{
  "n_layer": 13,
  "n_head": 3,
  "norm_eps": 1e-06,
  "positions": "rope",
  "qk_norm": true,
  "init_std_o": 0.0,
  "beta1": 0.9,
  "schedule": "wsd"
}
Each number is 128 + 32 x the weight over its row's rms, rounded and kept within 0 to 255. Layers, rows and columns count from 0. The size above them is the row's rms in percent of the matrix's.

# layer 4 MLP up, 512x192, rms 0.118, rows 337-343, columns 128-191
size [ 96 104 101 105  97  99 103]
[[116 168 128 178  89 160 137 161 152 130 110  94 170 157 150  81 116 166 132 144 189 190 150 130  90 164 128 121 124 184 116  82 108 124 128 174  68 162 153 185 133 162 119 113 133 123  69 141 163  84 145  96 158 115 105 102 162  93 150 137 107 139 118  89]
 [146 110 171 100 175 169 168 102  70  91  69 113 133 168 103  49 133 149 143  69  93  77  80  69  88  81 111 111  98 140 148  97 121 125 100 161 151 129 189 102 131 141  59  98 144  76 137 148 162 158  88 130 128  95 144 139 145 157 153  88 104 114 159 137]
 [141 120 155 179 151 179 144  91 137 164 176 138 123 137 181 168 151  80 149  65 135  53 111 157 164  79 117 126  88 186  86 130 181 162  70 107  52 149 101 131 176 109 125 116 138 168 113 197 110 123 163 122 133 121 113 114 119 152 136 187 165 125 145 161]
 [103 143 164 115 116 127 127 150  59 146  80 122 162 163 159  84 131 142 170 139 119 164 121  67  92 113 137 181 164 148  99 116  97 164  69 134  94 140 116 173 118 170 172 145 148 117 189  87 158 154 134 145 176 105  89 116 110 121 138 108 160  91 195  98]
 [144 167 188 104 152 120 147 185 125  94 150 167  79 157 182 107 147 113 139 129 126 112 159 148 163  97 175 196 124  83 179 141 162 141 127 213 160 142 143 159 108 139 168 109 121 137 154  77 167 152 100 165  91 108 143 159 166 139 128  82 155 149  68  93]
 [ 79 139 117 124  95 132  89  74 148 100 141 120 145 151 123 158 153 172 109 102 191 151 109  78 140  88 127 153  95 104 156  75  97 178 119 167  76 119 123  63 119 136 129 147  93 112 139 105 115  68 149 116 148 130 166  71 130 120 145  90 106 167 162 105]
 [129 178 148 125 101 103 113 121 152 158 120  67 160 106 148  84 130 163  88 154 109 193 101  92 122  71 120 103 107  50 171 122 143 160  93 111 118 155 134 117 178 184 138 129 110 152  98 180 151 165 124 130 124 126 124 152 157 158 146 139 202 148 121 151]]
# layer 4 MLP down (transposed), 512x192, rms 0.0915, rows 337-343, columns 128-191
size [ 94 103 100 104  99 100 102]
[[154 159 187 100 151 119  70  93  68 134  72 144 104 122 158 135  84 111 134 165 151 122 122 135 142 111 127 140 117 107 127  93 104 129 122 196  98  93  76 170 150 108 120 142 175 121  72 119  91  79 100  94 100 114 185 145 139 104 113 118 148 133 151 127]
 [182 146 144  91 153  90  89  38 103 180 129 150 164 127 193 160 146 123 122  92 151 138 110  96  94 111 126  53 105 128  91 159  67 118 121 107 202 103 162 116 146  52 128  86 131 151 115 174  98 148 157 112 115 135 151 106 102 194 210 104  98 123 183 136]
 [208 112  83 119  52 146 136 139 129 132 142 172  88 125  99 114  69 132 126 128 162 130 145 118 117 151 155 132 191 161 123 125 120 143 125 151 157 178  78  95  97 129 138 111  94 134 230 142 148 162 105 106 153 163 111 118  88 151  70 176 168 137 113 115]
 [140 128 141 120 125 126  66 106 116 181  87  80  90 143  80 181 121 110 149 122 128 102 128 141 135 150  97 168 138  95 179 148 154 123 130 130 146 124 145  74  83 107 132 126  85 156 142 182 180 105 114 148 148 166 127  81 193 113 126 146 159 146 176 140]
 [157  98  43 175 121 103 148 165 157 128 107 104  77 154 148 147 148 167 204 137 119 112 126 162 121 117 136 134 115 100  97 142 160 146 134  98 181 127 124  97  86 178 121  95 144 159  82 115 146 195 179 145 168 115 102 103 128 122  99 197 117 112 144 112]
 [138  72 122 142 159 125 146 151 153  36 156 122 118 157 142 169 183 166 134 135 137 111 121 157 130 127 143 153  95 148 169 129 111  84  81 125 116 132 117  83 154 134 144 157 118 131 178 139  93 148 155 149  94 108 111 133 163 140 158 117 132 146 147 119]
 [ 71 186  68 113 137 135  61 159  92 137 121 123  87 111 107 163  53 136  76  92 111 120  69 158 111 126 123  52 128 115 171 134 128 152 106  91 103 140 112 109 178  86 133 114 158 142 140 103 133 161 173  65 158 130 159 124  82 121 195 127 127 114 125 154]]
# layer 4 MLP gate, 512x192, rms 0.117, rows 338-344, columns 128-191
size [104 103  98  97 101 101  98]
[[120 190 144 153 121 146 126 136  84 101 132 145 109  73 145 147 163 138 134  98  93 131 136  99 173 141 145 252  74  79 122 119 106  83  62 131 116 138 147 163 157 110 139 182 129  95 124 118 143 174  74 108 126 149 127 113  67 105 144 155 112 103 115 154]
 [ 81 138 154  96 118 159 103  73 193 137 102 125  91 120 129 122 131 123 139 123 145 144 132 156 119 140 164 126 175  82  89 159  84 112 158 152  97 118  96 157 177 125 153 131 171  88 110 129  97 102  45 157 155 124 177  57 156 104 131 120 151 132 149 169]
 [172 121 133 151 156 167 155 100 148 123  88  92 189  84 150 131 147 145  90 175 113  73 109 160 141  80 134 154  97 117 104 121 147 146 135  82 151 128 157  89 154 163 139  82 118 122 151 119 121 170 146 157 137 189 145 162  80  56 148  72 134 146 146 138]
 [106 157 121 138  97 137 123  43 157 128 125 137 158 117 145 100 105 120 120  90 117 151 100 185 136 151 117  55  76  81 135  99 104 112 130 189 156 138 165 162 107 129 118 158 168 113  80 170 169 144 121 114 133  85 158 151 166 147 153  96 110 152  62 177]
 [ 69 189  78 158  80 151  93 105 200 131 140 101 144  83 150 108 108 136  92 124 128 131  84 143  98 123 102 119 103 138 117  81 130 128 129 100 144  69 113 137 144 170  91 203  85 134 166 190 138  90  94 101 108 102 159 132 165  82 122 136 153 163 103 128]
 [181 160  76  87 165 131 144 100 109 153 128 120 126 142 126 109 152 127  92 105 161 132 137 119  65  92  86 114  83 111 170 108  78 143  87 165 148  98 139 125 180 108 138 132 103 162 100 148 140 133 133 143 176 132 107  88 135 130 123 133 143 133 119 144]
 [149 169 171 119 138 136  78  57 111 165 114 141 144 118  97 148  81 136 119 105 116 100 114  87 144  49 146 148  70 113  69 126 148 122 166 179 103 134 134  87  93 143 162 181 162  95  46 158 108 170 124 131 165 171 125 141 142 139 151  80 118 141  55 137]]